python train.py --hidden_size=448 --num_attention_heads=7 --norm_eps=1e-05 --positions="rope" --tie_word_embeddings=false --learning_rate=0.00228 --max_grad_norm=1.0 --decay_fraction=0.749 --final_lr_fraction=0.05 --train_tokens=1062000000 --dataset="wikipedia_en"
Each number is 200 + 40 x the weight over its row's rms, rounded and kept within 0 to 999. Layers, rows and columns count from 0. The size before them is the row's rms in percent of the matrix's.

# layer 7 attention value, 448x448, rms 0.053, rows 295-310, columns 224-447
098,233,227,206,182,235,229,254,212,192,179,226,178,198,186,298,296,209,171,208,220,150,143,154,166,169,200,187,239,216,159,157,227,253,150,240,133,196,146,222,245,124,232,201,92,229,228,196,188,250,239,204,240,171,131,233,143,264,219,219,225,207,249,221,287,199,234,166,175,208,229,182,209,194,128,306,230,226,172,200,210,233,152,207,144,149,237,249,211,152,230,223,185,127,211,239,208,215,183,194,202,232,146,211,200,179,122,323,231,174,262,198,157,220,201,211,186,216,170,268,239,220,186,255,237,243,229,112,173,154,185,167,166,194,192,250,251,159,200,181,216,180,243,300,223,154,162,197,167,202,128,116,196,234,139,205,193,189,129,173,126,144,212,242,157,116,167,167,151,247,209,199,199,204,168,173,193,178,231,261,228,155,192,129,208,218,229,199,154,180,240,244,216,182,198,206,183,213,153,219,152,143,176,169,164,212,175,176,184,204,265,198,269,165,228,231,243,216,252,177,249,203,239,237,199
090,182,147,147,165,190,183,269,250,232,256,247,188,260,223,169,200,260,216,214,204,259,243,180,183,222,184,175,213,128,195,157,127,163,195,166,190,199,160,183,174,164,232,189,185,211,159,150,138,225,181,174,253,191,211,164,205,172,156,191,252,279,203,130,222,229,214,201,147,237,270,191,250,219,233,212,216,217,185,160,227,204,152,159,214,269,194,189,210,193,144,226,221,167,227,231,182,238,247,218,256,251,180,124,177,186,179,184,208,141,234,204,164,116,201,179,169,162,205,153,226,210,225,203,206,278,186,253,238,157,225,155,149,225,199,88,249,237,204,218,275,204,225,154,205,189,246,191,164,158,203,126,177,184,210,227,180,171,212,304,141,240,178,157,305,241,250,169,229,249,258,184,221,179,208,179,132,169,270,181,227,188,150,176,149,222,158,274,153,193,191,235,248,218,172,257,251,204,191,296,196,184,217,143,238,236,196,135,194,186,206,152,178,195,148,296,227,243,167,243,157,202,209,218,296
083,190,237,221,312,197,236,204,174,280,186,222,187,223,196,225,244,169,236,196,217,239,149,257,212,204,250,210,213,235,93,190,207,217,209,199,198,215,165,175,188,145,264,260,246,222,238,192,229,226,208,150,208,213,266,221,200,230,200,192,194,190,229,222,171,177,196,248,159,220,171,178,147,211,185,171,175,154,116,226,204,232,148,213,202,214,230,170,155,148,258,219,203,205,182,203,228,215,217,231,180,156,172,207,173,214,97,206,171,221,219,225,105,124,227,191,219,215,168,241,149,100,185,287,237,131,248,221,150,198,213,166,173,210,185,249,234,212,180,124,165,156,202,153,181,293,230,145,191,308,166,178,194,213,145,206,242,233,149,226,234,166,196,239,207,199,137,159,142,177,196,219,225,146,208,235,184,222,185,153,170,176,223,226,228,211,193,164,145,205,183,188,261,191,185,136,184,144,227,178,204,248,196,191,208,115,171,273,228,125,198,267,235,325,231,144,138,164,213,220,244,163,199,167,128
091,198,106,186,129,248,222,127,235,172,162,262,189,191,128,236,145,253,162,205,174,113,211,241,199,211,227,124,213,163,208,188,227,257,196,146,188,276,183,193,168,221,193,232,247,156,187,213,159,190,175,234,201,249,154,217,216,182,248,209,229,237,169,187,232,188,216,185,136,293,217,147,173,192,229,196,143,209,169,189,173,220,168,280,222,223,179,169,223,231,211,167,168,207,144,202,246,147,204,157,211,138,209,176,242,218,119,188,182,171,243,175,143,163,223,200,247,151,223,193,161,154,242,211,124,222,162,186,175,280,225,234,208,177,223,145,216,197,186,105,123,227,126,135,274,238,279,246,180,105,205,181,228,160,222,242,176,238,221,241,168,175,183,153,169,162,164,180,81,196,158,181,199,253,194,263,197,217,211,217,180,197,203,160,151,172,204,272,238,208,118,237,203,207,171,199,226,146,288,203,187,250,238,184,184,282,239,263,186,220,178,207,221,210,187,227,180,221,199,226,156,232,147,241,203
090,249,181,188,222,202,217,232,141,231,170,201,183,175,241,124,268,229,216,126,135,152,184,240,142,149,134,213,140,185,211,231,227,196,202,127,161,193,202,192,216,199,170,229,153,222,198,226,171,237,88,180,180,266,164,223,168,278,222,155,224,197,187,191,189,199,172,154,239,213,254,211,164,113,216,251,254,183,204,254,211,178,224,237,199,194,300,215,271,179,216,195,240,303,258,256,247,174,206,216,189,181,136,280,146,214,147,201,276,238,183,139,224,147,224,223,137,197,197,223,202,237,235,246,211,281,263,198,278,222,281,177,258,136,156,169,204,145,201,237,136,250,140,159,209,217,146,176,198,133,243,157,194,209,235,196,227,178,140,222,152,150,198,191,158,157,216,182,269,198,216,156,230,208,222,201,183,192,183,184,244,186,258,252,189,228,236,204,197,198,199,228,117,192,196,233,146,225,164,208,216,205,165,170,170,167,135,251,225,157,161,253,238,228,181,177,228,231,218,187,243,161,243,223,271
089,258,170,236,174,162,171,209,187,247,155,219,201,218,159,186,151,261,240,158,211,234,172,180,248,247,199,218,173,221,101,197,179,185,175,213,250,229,182,222,199,228,194,225,201,190,243,212,183,157,194,215,157,164,162,209,228,216,232,178,249,215,244,149,237,238,233,200,258,185,267,191,142,272,239,182,172,209,200,229,185,247,252,214,259,202,158,226,163,241,103,222,256,193,173,197,250,256,171,173,227,218,156,202,221,157,227,211,249,203,234,248,162,295,165,193,196,189,259,198,175,280,136,203,251,195,100,165,162,139,127,253,186,186,290,216,159,132,223,200,193,189,164,142,276,163,208,198,116,191,88,250,216,174,187,204,214,180,197,236,196,215,274,146,195,178,185,180,163,245,221,238,198,267,172,206,110,317,242,126,154,288,174,132,211,223,100,245,194,185,169,160,239,158,210,172,231,252,215,211,216,225,257,193,226,257,210,203,236,219,101,252,152,224,137,252,160,196,222,163,169,239,176,172,215
094,191,238,259,230,161,186,195,142,243,192,268,145,230,201,197,227,84,186,264,271,245,201,168,184,177,159,204,193,141,194,184,217,221,260,172,218,244,237,217,276,271,213,171,159,252,220,251,167,289,240,247,207,197,220,143,205,244,170,225,145,192,93,167,195,187,165,207,248,267,198,256,300,188,224,208,170,199,221,208,244,150,191,162,204,167,252,159,178,282,228,173,159,178,188,176,161,208,211,235,198,211,251,195,210,184,229,183,114,190,243,248,256,178,245,242,164,239,142,214,194,144,234,247,152,185,183,198,212,205,242,151,225,172,219,175,267,154,163,201,242,173,194,222,211,249,174,160,209,244,178,253,154,179,224,226,159,176,181,275,157,237,196,171,230,229,184,239,235,156,238,152,153,247,133,176,163,235,236,244,178,198,150,196,202,159,154,175,162,150,231,204,206,205,229,217,248,241,230,144,167,180,117,164,245,189,255,187,244,172,147,217,142,254,196,207,211,149,216,162,238,137,116,244,177
094,280,183,160,183,268,170,210,195,114,209,186,146,196,155,193,198,242,271,162,214,280,291,245,208,215,189,282,228,202,204,209,247,160,221,187,219,150,313,193,195,232,205,186,128,180,163,200,245,208,195,224,218,252,161,243,175,197,218,179,185,184,260,261,185,189,198,213,219,116,166,259,274,166,215,232,209,191,244,109,223,222,249,184,200,182,139,154,225,206,217,208,197,170,144,189,180,189,238,149,205,241,214,260,245,244,205,136,258,200,149,145,274,220,157,151,250,237,209,72,234,181,157,201,132,140,213,194,131,224,201,196,136,191,199,216,249,177,240,190,189,198,286,160,216,245,239,189,190,272,155,143,246,210,202,223,246,201,155,173,161,171,208,153,204,142,213,185,167,115,193,224,208,213,182,124,161,221,259,181,177,205,135,177,234,167,290,196,225,179,164,179,176,205,207,181,180,174,162,151,168,196,130,172,240,238,311,253,210,267,148,224,169,213,246,233,218,261,237,245,145,176,195,178,212
095,219,232,149,183,171,156,160,209,176,197,173,258,244,198,201,179,180,259,207,195,262,244,228,201,189,273,189,189,186,175,220,164,213,182,230,128,171,165,157,154,215,261,276,194,185,199,219,276,161,203,172,227,175,132,184,232,230,155,170,212,265,295,293,195,224,218,210,123,204,194,170,222,231,251,168,234,220,196,224,230,269,200,190,206,260,253,180,193,255,279,172,191,264,175,268,195,225,208,222,206,183,212,216,198,191,169,159,197,167,179,111,116,135,175,172,174,185,259,248,163,233,219,193,213,138,222,239,144,179,141,165,160,166,231,187,257,174,181,210,194,207,210,163,240,236,205,150,185,227,226,207,219,272,271,185,329,171,195,237,231,190,217,151,232,280,180,187,229,229,244,182,155,189,151,233,197,231,196,187,185,193,220,243,166,187,260,184,193,195,206,175,177,224,219,249,201,208,186,84,125,215,194,193,166,209,170,300,138,217,179,166,208,236,145,198,167,184,225,204,302,165,198,230,157
090,208,127,266,216,191,285,216,146,238,218,147,164,256,184,183,201,172,214,230,242,221,194,225,177,248,240,241,225,161,198,188,214,203,233,197,232,155,178,269,196,210,212,137,229,242,41,154,194,167,249,244,271,162,242,189,203,237,196,253,202,196,165,173,220,180,184,216,186,232,158,172,236,229,206,129,156,179,151,171,219,210,172,169,174,195,161,225,210,203,219,155,132,228,192,240,249,228,184,223,246,155,196,272,212,200,257,248,214,221,189,218,185,181,198,191,227,204,147,199,233,195,130,149,181,206,220,247,204,143,224,189,245,154,181,218,215,190,195,239,146,118,219,144,165,178,197,207,173,121,182,193,144,219,217,214,185,192,239,203,253,175,147,268,161,204,216,123,231,205,132,256,185,202,189,225,252,168,203,202,209,201,161,270,239,201,222,114,149,269,142,257,265,202,234,202,172,185,196,186,194,275,173,161,265,186,226,214,185,241,226,176,246,183,208,143,189,179,217,201,147,176,188,166,245
093,140,213,172,209,177,246,234,248,193,201,191,239,221,250,168,218,251,162,192,142,135,206,254,231,212,181,227,182,271,194,188,178,142,98,220,140,195,205,199,188,231,229,212,217,216,134,231,197,230,219,174,203,205,192,196,224,194,253,274,198,196,192,233,139,171,171,245,175,195,152,189,169,172,238,85,240,165,232,216,175,226,234,275,210,162,140,163,277,225,201,197,263,233,151,193,209,256,208,230,190,224,152,252,176,228,277,251,240,239,131,144,164,233,226,194,248,237,183,195,233,173,259,197,272,255,203,236,200,189,276,253,179,182,210,178,146,161,144,187,242,233,213,181,296,162,240,226,190,239,242,146,236,243,188,245,188,270,182,238,273,212,227,224,214,263,185,172,181,223,170,238,213,217,241,265,169,158,106,176,272,240,208,202,175,178,244,207,179,171,217,149,244,210,239,170,190,147,201,268,253,251,157,218,182,182,136,135,129,242,141,227,252,198,209,189,148,195,196,205,154,199,192,179,118
087,114,173,164,206,268,147,247,184,227,141,252,254,177,193,255,207,248,135,264,194,263,234,136,198,104,257,214,193,166,172,158,198,200,181,146,244,246,180,205,297,221,161,167,249,189,134,241,256,208,176,222,183,194,262,189,208,161,183,153,229,136,191,193,245,204,167,209,143,188,221,163,204,191,111,149,160,201,269,200,201,218,241,172,233,258,212,188,117,146,229,212,236,193,194,185,181,130,192,218,139,240,209,200,134,215,211,193,108,220,203,203,193,246,207,190,219,254,200,233,184,175,255,59,205,241,175,266,228,236,192,171,235,199,165,197,146,190,190,233,230,235,194,209,211,171,210,167,187,178,294,246,222,249,186,204,180,182,234,180,245,175,202,189,262,215,198,217,169,264,188,141,208,250,72,169,168,236,215,186,239,203,260,266,198,323,261,152,209,254,199,217,144,266,163,238,207,252,199,153,142,228,201,191,216,170,195,221,140,196,174,208,150,230,172,166,260,254,194,192,222,177,159,255,273
092,213,193,193,211,207,196,150,212,188,152,274,171,205,209,233,140,179,198,275,196,226,190,176,181,227,171,216,174,230,158,202,193,165,225,216,153,132,185,187,238,172,207,156,174,145,218,133,197,156,160,178,291,235,102,186,153,161,288,253,209,172,284,278,173,218,222,139,140,173,172,152,232,179,255,224,265,149,249,214,254,265,142,157,160,153,268,205,171,240,148,132,144,246,247,198,211,235,229,156,210,191,229,120,149,149,192,195,237,150,199,132,209,159,194,206,218,202,244,236,145,166,148,160,247,203,234,187,220,182,237,143,227,276,226,160,208,167,215,211,308,233,268,193,285,236,241,135,194,222,194,157,186,244,206,187,175,179,195,218,185,201,251,153,191,187,207,137,208,231,209,142,121,142,132,195,191,222,144,179,242,262,154,186,206,175,233,168,168,160,150,247,146,189,184,160,231,209,221,232,172,235,217,218,180,248,107,190,155,199,228,187,156,207,201,231,198,162,198,237,147,236,196,173,91
091,162,172,172,179,192,177,214,252,210,183,167,143,240,242,272,190,195,199,146,259,146,221,176,213,199,221,220,321,203,210,222,170,129,191,248,226,241,204,168,177,183,287,151,180,189,231,237,188,253,157,152,244,176,210,172,212,174,184,188,183,128,236,155,219,153,188,225,167,178,187,196,127,176,176,250,191,136,187,194,182,135,187,149,211,171,228,225,170,164,254,231,125,209,199,189,209,238,234,261,166,202,184,133,180,191,181,124,149,184,102,189,167,129,183,240,208,191,218,181,232,178,257,234,157,198,231,224,221,202,114,211,215,168,175,154,179,213,206,234,246,218,176,152,277,164,195,157,214,150,268,225,221,206,231,151,175,225,183,263,195,214,226,208,157,348,92,149,210,229,154,144,178,208,210,255,266,166,192,168,179,152,215,209,212,146,223,238,156,175,261,238,218,200,201,189,232,224,194,235,170,228,168,139,137,154,212,159,158,167,249,163,231,184,192,198,207,189,230,245,235,166,208,199,161
090,206,192,290,201,201,183,171,182,202,163,237,258,201,211,155,208,218,168,263,178,159,228,184,256,180,198,180,220,123,175,222,215,240,236,202,210,271,163,200,182,166,180,184,217,213,212,199,156,215,208,177,189,140,146,188,254,244,230,141,191,153,169,229,203,214,266,236,200,164,205,212,313,172,170,203,215,165,106,231,132,170,208,260,166,175,229,231,109,188,206,187,141,230,220,239,206,207,262,164,227,173,225,148,215,176,142,221,277,152,209,161,178,204,216,267,197,206,232,139,178,240,154,224,189,241,171,189,153,234,187,242,242,137,176,143,168,204,209,217,147,222,122,202,167,138,223,223,218,193,226,189,190,156,181,199,195,260,149,255,270,162,222,154,181,217,126,161,296,190,183,219,295,166,127,200,206,235,209,224,171,173,172,302,199,224,163,157,190,192,231,246,263,229,207,181,210,233,242,162,272,161,216,130,169,162,155,243,243,217,209,163,278,167,137,187,206,204,266,210,85,215,200,173,242
091,164,160,203,264,161,201,193,250,254,211,162,249,138,213,158,203,193,253,171,178,216,169,196,217,209,235,253,229,159,162,167,210,120,231,207,218,210,238,169,163,229,208,150,311,167,145,212,216,187,214,211,209,183,190,244,222,228,194,214,162,275,146,138,147,213,220,209,196,220,197,202,128,162,226,189,228,226,181,167,211,240,200,222,223,155,252,283,231,241,147,206,237,166,247,181,172,281,219,271,199,243,216,222,88,209,229,145,254,247,209,117,208,212,217,203,250,214,229,161,262,193,206,155,208,235,117,181,167,158,228,135,210,215,222,231,189,177,195,196,177,248,206,225,240,185,189,205,288,162,226,261,215,179,153,240,242,234,218,180,244,174,158,185,143,270,192,232,200,210,219,157,224,146,298,166,212,194,245,203,232,218,196,183,200,228,189,144,244,238,185,177,229,196,276,234,313,255,178,183,274,229,109,275,268,171,174,190,287,194,155,142,296,142,203,272,213,218,219,174,156,234,137,253,145
# layer 7 attention output (transposed), 448x448, rms 0.0502, rows 295-309, columns 224-447
093,185,240,298,246,224,261,233,174,168,133,234,146,186,174,198,258,236,167,253,204,186,227,164,227,208,192,209,185,175,161,205,180,225,167,91,152,195,205,191,298,103,236,201,142,152,203,135,184,168,239,177,187,218,206,201,145,240,191,257,160,149,184,291,203,234,260,153,228,217,177,193,211,192,219,257,148,193,239,254,236,115,221,135,151,170,197,253,178,167,161,189,190,243,282,185,185,164,153,204,201,188,165,218,200,267,208,278,217,186,211,231,185,167,203,181,185,237,161,190,197,218,155,228,194,171,320,108,212,185,229,237,133,168,207,221,189,182,273,256,181,170,217,220,232,194,224,249,217,242,177,220,229,160,134,259,240,192,185,165,138,250,266,129,155,144,149,168,187,290,137,217,182,206,162,184,179,223,173,208,236,168,166,293,237,233,235,186,202,267,213,181,199,171,143,213,193,297,222,188,172,169,243,168,188,177,223,235,128,267,230,230,169,230,201,141,172,255,211,261,232,235,148,284,187
087,127,153,212,230,195,166,204,173,162,176,207,163,255,187,120,239,259,232,180,216,160,216,243,137,118,247,184,174,195,176,188,211,162,247,188,142,151,116,177,174,207,242,213,159,145,183,221,198,189,208,221,275,195,264,193,190,240,156,188,234,246,167,164,184,249,206,172,157,178,187,184,177,216,169,195,207,197,207,156,165,204,237,143,190,209,181,219,191,232,221,215,296,135,260,172,164,245,272,231,212,270,230,145,132,144,147,229,224,218,189,221,227,150,181,206,158,180,202,187,196,186,201,194,175,264,176,188,199,218,265,157,165,247,219,181,177,218,210,192,280,217,242,240,221,203,202,181,195,197,172,188,90,206,254,280,197,109,251,188,236,135,218,72,181,255,176,232,195,238,197,222,326,217,178,194,132,187,204,253,224,183,249,176,175,243,241,212,216,219,227,253,245,172,224,190,266,208,190,249,200,244,165,203,209,210,253,168,303,251,222,176,206,231,225,230,186,276,214,163,180,160,221,220,195
079,184,258,200,178,223,222,237,179,190,210,182,220,214,183,247,215,173,204,278,248,244,122,225,184,175,122,229,216,197,198,130,142,267,205,204,202,236,187,192,159,166,287,188,233,200,184,164,114,167,225,201,197,220,193,208,232,152,119,217,235,184,135,288,237,213,265,271,287,184,143,157,183,112,193,164,196,167,244,239,183,224,189,253,209,277,280,87,203,106,246,214,193,250,178,190,211,204,231,163,202,228,205,233,226,125,160,265,160,193,253,270,149,192,220,163,242,190,255,300,167,153,225,245,175,216,340,153,212,183,197,189,175,169,156,206,145,190,234,131,242,185,216,192,137,245,196,150,214,272,208,246,196,162,167,197,173,155,218,213,240,271,186,207,223,228,209,167,134,126,162,246,229,214,218,295,248,237,138,161,238,281,233,226,204,172,196,105,137,205,228,153,224,209,182,133,182,205,193,110,238,147,267,136,137,167,216,223,191,222,121,234,155,317,174,110,182,220,186,231,261,225,230,164,164
086,208,202,171,160,220,184,188,172,288,242,204,156,231,190,180,75,277,169,146,235,188,237,207,239,146,251,222,188,163,197,233,209,132,218,235,181,241,129,143,128,202,173,199,234,276,204,241,201,229,252,255,207,180,180,263,176,138,142,203,211,191,211,183,245,194,213,277,102,160,212,198,212,253,148,205,182,240,201,247,156,154,208,213,218,170,147,129,193,194,168,168,194,247,186,187,206,141,165,212,179,220,238,231,217,181,195,163,196,185,209,141,143,189,218,133,231,233,218,196,209,182,235,106,92,171,165,161,173,219,87,205,205,202,231,231,172,177,200,208,250,117,175,124,278,160,237,185,182,199,187,197,163,194,257,291,129,239,191,263,136,127,251,189,207,227,212,224,146,223,200,186,120,199,236,217,182,232,179,132,210,141,213,175,294,120,240,225,304,268,162,223,217,243,218,214,182,175,215,231,151,156,196,221,200,214,180,224,209,218,258,171,175,269,185,122,193,215,220,145,182,167,207,243,209
091,235,196,175,207,242,248,227,163,127,217,203,188,238,192,234,220,284,228,149,188,169,194,190,225,178,210,174,161,182,208,309,191,279,219,189,239,169,210,222,138,193,223,157,170,170,194,176,190,269,139,154,201,275,108,198,222,193,119,113,207,144,189,260,184,116,242,200,232,173,222,198,224,135,257,161,256,214,158,276,239,293,180,201,168,179,224,199,272,199,221,164,189,235,216,216,227,226,191,181,176,144,159,197,134,257,230,133,235,218,212,189,151,183,199,163,269,210,209,253,193,278,194,168,222,208,274,192,189,213,299,156,202,228,278,159,134,184,235,197,184,189,165,167,151,141,177,251,154,112,283,142,239,156,168,204,236,216,232,194,196,108,172,168,189,209,228,229,200,195,199,132,168,175,237,222,227,227,189,181,188,183,209,191,188,261,161,260,207,235,226,243,232,221,181,202,126,218,113,238,110,47,139,266,239,169,202,199,275,199,230,200,226,217,201,190,169,198,206,180,297,237,180,223,228
086,267,186,162,246,180,212,262,189,223,99,141,197,238,213,250,197,221,192,139,234,279,219,151,235,218,195,148,212,272,195,224,196,176,244,226,252,213,197,202,169,243,208,204,213,135,214,186,154,202,131,149,141,236,199,156,262,159,218,226,180,212,341,188,131,282,267,178,244,122,221,284,185,210,142,228,160,201,237,217,173,248,196,217,197,190,183,189,183,214,236,228,238,234,190,176,232,196,237,175,209,236,146,186,239,149,172,167,181,271,200,182,171,224,212,213,194,208,228,192,186,189,192,183,101,179,199,132,232,182,163,264,195,206,179,153,250,179,250,153,192,161,205,247,278,179,160,175,182,188,218,194,202,192,224,126,211,269,173,204,198,245,192,180,243,146,169,202,218,226,259,202,152,245,212,197,168,115,231,177,276,197,250,192,188,179,208,229,199,150,177,233,163,213,249,225,201,172,251,168,184,158,148,182,227,277,236,245,198,193,159,158,229,175,146,200,142,192,253,96,215,119,238,151,312
092,214,178,203,172,188,138,271,185,250,190,253,203,143,167,217,181,159,189,209,245,209,165,163,102,133,218,174,201,192,203,187,214,195,188,150,230,238,176,174,229,202,253,224,282,202,215,188,279,240,175,153,237,174,166,241,210,191,214,223,170,197,204,232,267,178,140,187,192,256,198,245,217,200,184,289,171,152,119,188,205,177,175,210,132,217,255,219,241,195,228,194,145,142,103,179,231,211,227,169,251,204,191,227,127,234,203,214,214,137,216,180,167,201,234,209,226,191,257,210,296,155,184,134,155,249,207,181,221,175,223,173,206,240,188,222,226,150,251,193,209,252,222,237,140,185,243,146,245,188,240,247,150,201,197,219,237,175,177,275,178,231,199,155,157,233,167,166,240,135,201,134,119,214,164,155,126,221,225,255,196,103,231,231,138,244,193,182,204,262,203,220,213,348,227,190,189,189,171,171,218,230,256,148,157,176,180,189,194,173,166,256,240,230,248,259,142,168,204,184,188,154,174,244,202
095,210,219,182,265,237,177,116,189,152,234,257,167,144,205,221,203,179,221,231,224,143,187,228,241,181,113,274,230,205,177,192,213,175,201,245,262,157,209,150,205,187,207,185,237,230,199,205,199,215,236,219,235,162,151,159,257,233,199,168,180,148,302,221,216,180,277,223,147,179,174,199,239,249,228,176,215,145,166,108,208,211,223,190,227,229,226,175,185,259,199,202,220,157,121,240,191,214,260,229,170,176,235,225,142,249,229,119,168,202,226,233,190,185,207,297,157,194,265,221,118,206,147,142,150,149,198,236,168,176,197,202,135,144,188,199,220,164,166,127,285,172,235,210,249,242,190,212,101,182,225,190,261,259,263,181,118,232,174,208,136,265,199,192,176,204,247,208,289,194,173,193,250,210,196,207,201,225,212,207,225,128,224,221,245,197,282,188,204,91,195,160,188,213,179,150,279,161,191,203,177,156,144,203,239,209,229,186,71,210,227,200,176,201,275,220,233,217,230,224,188,260,220,127,208
092,140,189,198,247,175,78,208,156,308,167,186,223,252,131,198,169,154,236,194,270,201,187,231,264,169,233,246,244,233,187,222,162,209,202,226,194,168,141,158,213,226,233,202,183,263,170,234,250,152,204,204,218,211,182,221,224,189,152,166,251,192,240,196,194,163,210,208,131,244,214,151,220,227,227,233,232,229,228,187,215,205,212,195,156,197,228,224,212,256,240,131,199,270,200,303,154,206,200,183,275,171,223,196,206,145,194,201,251,214,229,187,146,184,209,155,99,180,178,182,200,236,201,172,207,182,281,288,194,197,203,220,153,239,238,231,248,158,208,108,214,167,192,214,233,264,196,202,189,258,260,163,195,194,213,189,273,211,205,152,239,143,183,170,248,211,213,124,168,188,291,124,200,229,154,247,217,228,229,128,153,170,180,282,193,208,193,248,228,143,227,196,181,240,167,174,204,213,231,183,147,188,166,132,178,186,166,236,239,205,143,220,245,226,240,211,134,193,216,187,258,249,204,186,225
084,164,227,210,241,197,252,207,198,192,183,220,129,189,267,209,224,163,234,152,254,173,201,216,197,149,155,203,211,192,213,191,282,251,215,216,208,178,215,211,207,240,229,158,160,159,161,132,196,105,224,259,215,229,170,204,246,145,242,196,226,217,169,168,129,260,186,171,168,220,205,217,291,225,198,246,240,222,194,104,183,193,275,128,213,220,192,209,146,185,274,195,180,192,185,209,243,228,224,260,205,174,143,159,139,218,232,217,195,223,196,214,149,110,187,179,202,171,202,147,180,199,209,285,123,201,303,220,181,192,168,198,151,169,202,273,161,180,84,213,159,188,252,161,174,182,88,193,222,178,198,182,194,246,258,162,197,136,209,225,290,174,115,204,205,244,219,235,269,248,202,211,193,199,225,225,192,217,266,154,180,234,121,204,197,233,140,217,131,215,113,179,248,183,180,198,122,167,280,231,282,230,255,197,172,188,202,239,188,192,204,122,207,112,143,206,200,190,191,201,194,266,206,246,280
088,123,177,206,231,254,156,198,195,183,249,143,170,188,217,216,192,254,197,257,249,167,195,213,304,172,213,230,167,195,109,221,183,196,213,257,172,165,254,159,216,222,169,200,198,161,181,190,166,298,171,206,195,202,189,197,208,145,253,256,168,174,233,257,222,186,168,271,227,162,209,279,217,168,200,244,231,197,217,185,262,263,191,252,205,136,203,223,242,232,242,167,177,138,142,155,177,204,169,183,202,163,128,204,275,237,261,308,223,181,111,235,197,185,158,166,200,239,199,156,248,250,222,227,240,217,183,227,222,153,174,192,120,195,219,185,212,132,148,132,230,181,181,189,227,206,213,139,124,222,232,154,238,189,206,267,180,158,173,194,201,168,168,154,213,197,251,215,145,248,178,264,256,223,182,285,284,200,163,223,221,259,114,190,181,154,183,245,157,202,93,247,198,214,182,197,185,254,206,228,162,215,214,200,257,250,245,213,178,230,188,220,200,187,205,121,203,181,157,241,200,242,255,153,217
087,233,131,229,220,167,280,180,229,286,191,281,202,228,169,225,169,278,183,172,245,243,219,209,143,138,217,173,163,161,160,191,187,199,210,228,253,203,213,190,277,246,120,213,204,162,105,258,158,202,261,188,240,200,181,221,217,190,206,170,193,203,192,201,150,214,182,168,205,194,212,110,194,166,251,111,191,183,197,190,136,135,208,194,195,239,180,117,110,190,234,233,151,232,164,232,210,128,201,189,147,222,216,214,228,204,274,150,184,195,194,286,220,213,263,196,198,245,184,219,214,147,282,200,261,198,153,284,185,202,260,222,245,185,189,263,173,188,197,275,225,209,181,187,228,190,248,209,176,196,209,218,249,252,225,192,173,192,199,187,183,76,183,232,249,214,164,180,156,191,260,306,285,184,179,192,213,235,201,160,234,212,195,207,222,220,173,221,113,162,183,182,263,262,242,236,170,239,163,202,153,198,191,132,129,236,201,177,209,271,118,237,195,244,132,275,258,253,245,199,232,145,105,190,235
093,213,192,181,214,175,189,110,233,224,226,240,186,222,156,297,213,145,206,203,202,274,230,168,188,203,163,156,227,155,185,229,197,207,190,193,133,171,164,266,252,102,216,206,224,140,179,181,199,255,156,237,270,230,137,220,188,179,174,220,200,215,202,212,212,233,211,254,86,181,171,134,228,175,247,230,219,172,164,233,161,219,221,198,149,156,231,188,226,198,128,172,142,196,280,200,161,226,267,284,226,255,191,238,168,177,201,194,243,212,234,231,179,148,172,241,138,204,253,222,172,201,187,147,224,145,230,138,218,223,178,172,256,237,199,169,180,158,148,204,289,232,239,217,181,242,248,157,197,213,117,199,195,156,298,170,227,234,194,199,200,214,234,152,252,115,214,162,186,183,211,122,190,153,157,239,232,259,116,253,214,301,240,181,210,193,212,226,220,189,142,141,188,220,246,120,175,210,189,214,216,160,231,212,202,232,171,178,127,193,221,191,171,199,154,218,226,217,213,209,185,273,176,210,132
087,161,230,147,188,205,180,126,161,257,232,105,188,170,230,199,193,213,184,218,230,178,183,240,228,181,225,289,232,159,187,220,171,202,241,226,224,216,183,200,174,195,281,204,192,186,251,176,155,223,250,160,215,248,156,185,207,297,219,226,239,187,171,176,171,211,132,257,242,239,158,200,219,243,183,228,183,166,109,156,161,164,155,221,223,194,244,225,167,246,159,201,174,201,237,203,284,208,276,225,164,180,170,153,162,147,236,182,224,254,134,173,224,210,178,200,197,255,221,188,216,161,278,228,195,192,110,219,221,176,199,214,234,188,186,169,160,176,212,193,159,258,157,200,173,246,221,148,222,162,150,204,251,278,215,201,194,218,192,246,175,148,213,213,210,186,146,185,239,234,175,131,203,195,184,284,226,249,253,121,162,208,126,158,209,195,244,187,203,298,213,198,250,169,221,243,259,204,196,210,225,162,159,110,132,151,216,189,152,128,196,176,193,239,176,226,189,189,141,161,236,162,203,190,196
090,136,242,227,209,195,257,191,176,187,163,202,234,177,184,173,147,159,216,188,212,207,182,255,216,220,231,132,218,172,214,214,156,224,211,201,268,227,151,208,243,157,170,187,176,261,178,144,124,218,163,137,220,137,148,233,182,223,238,191,211,148,209,252,202,199,197,244,197,194,213,185,230,199,170,244,190,184,247,218,107,196,235,233,191,185,199,233,133,174,190,257,178,240,157,288,222,185,247,255,217,271,112,181,216,219,204,131,283,179,200,164,217,150,226,243,240,164,248,151,220,256,219,181,184,236,127,201,167,247,201,257,186,241,147,185,166,175,218,201,162,210,154,246,161,162,223,218,143,226,181,207,243,148,170,141,235,218,162,283,221,150,193,193,194,190,183,295,192,200,185,206,277,184,137,186,259,195,163,137,224,161,179,246,195,278,204,175,239,233,236,107,231,232,137,181,146,181,293,99,162,199,159,159,264,129,197,191,205,208,246,202,228,217,213,132,186,218,237,248,194,182,207,184,167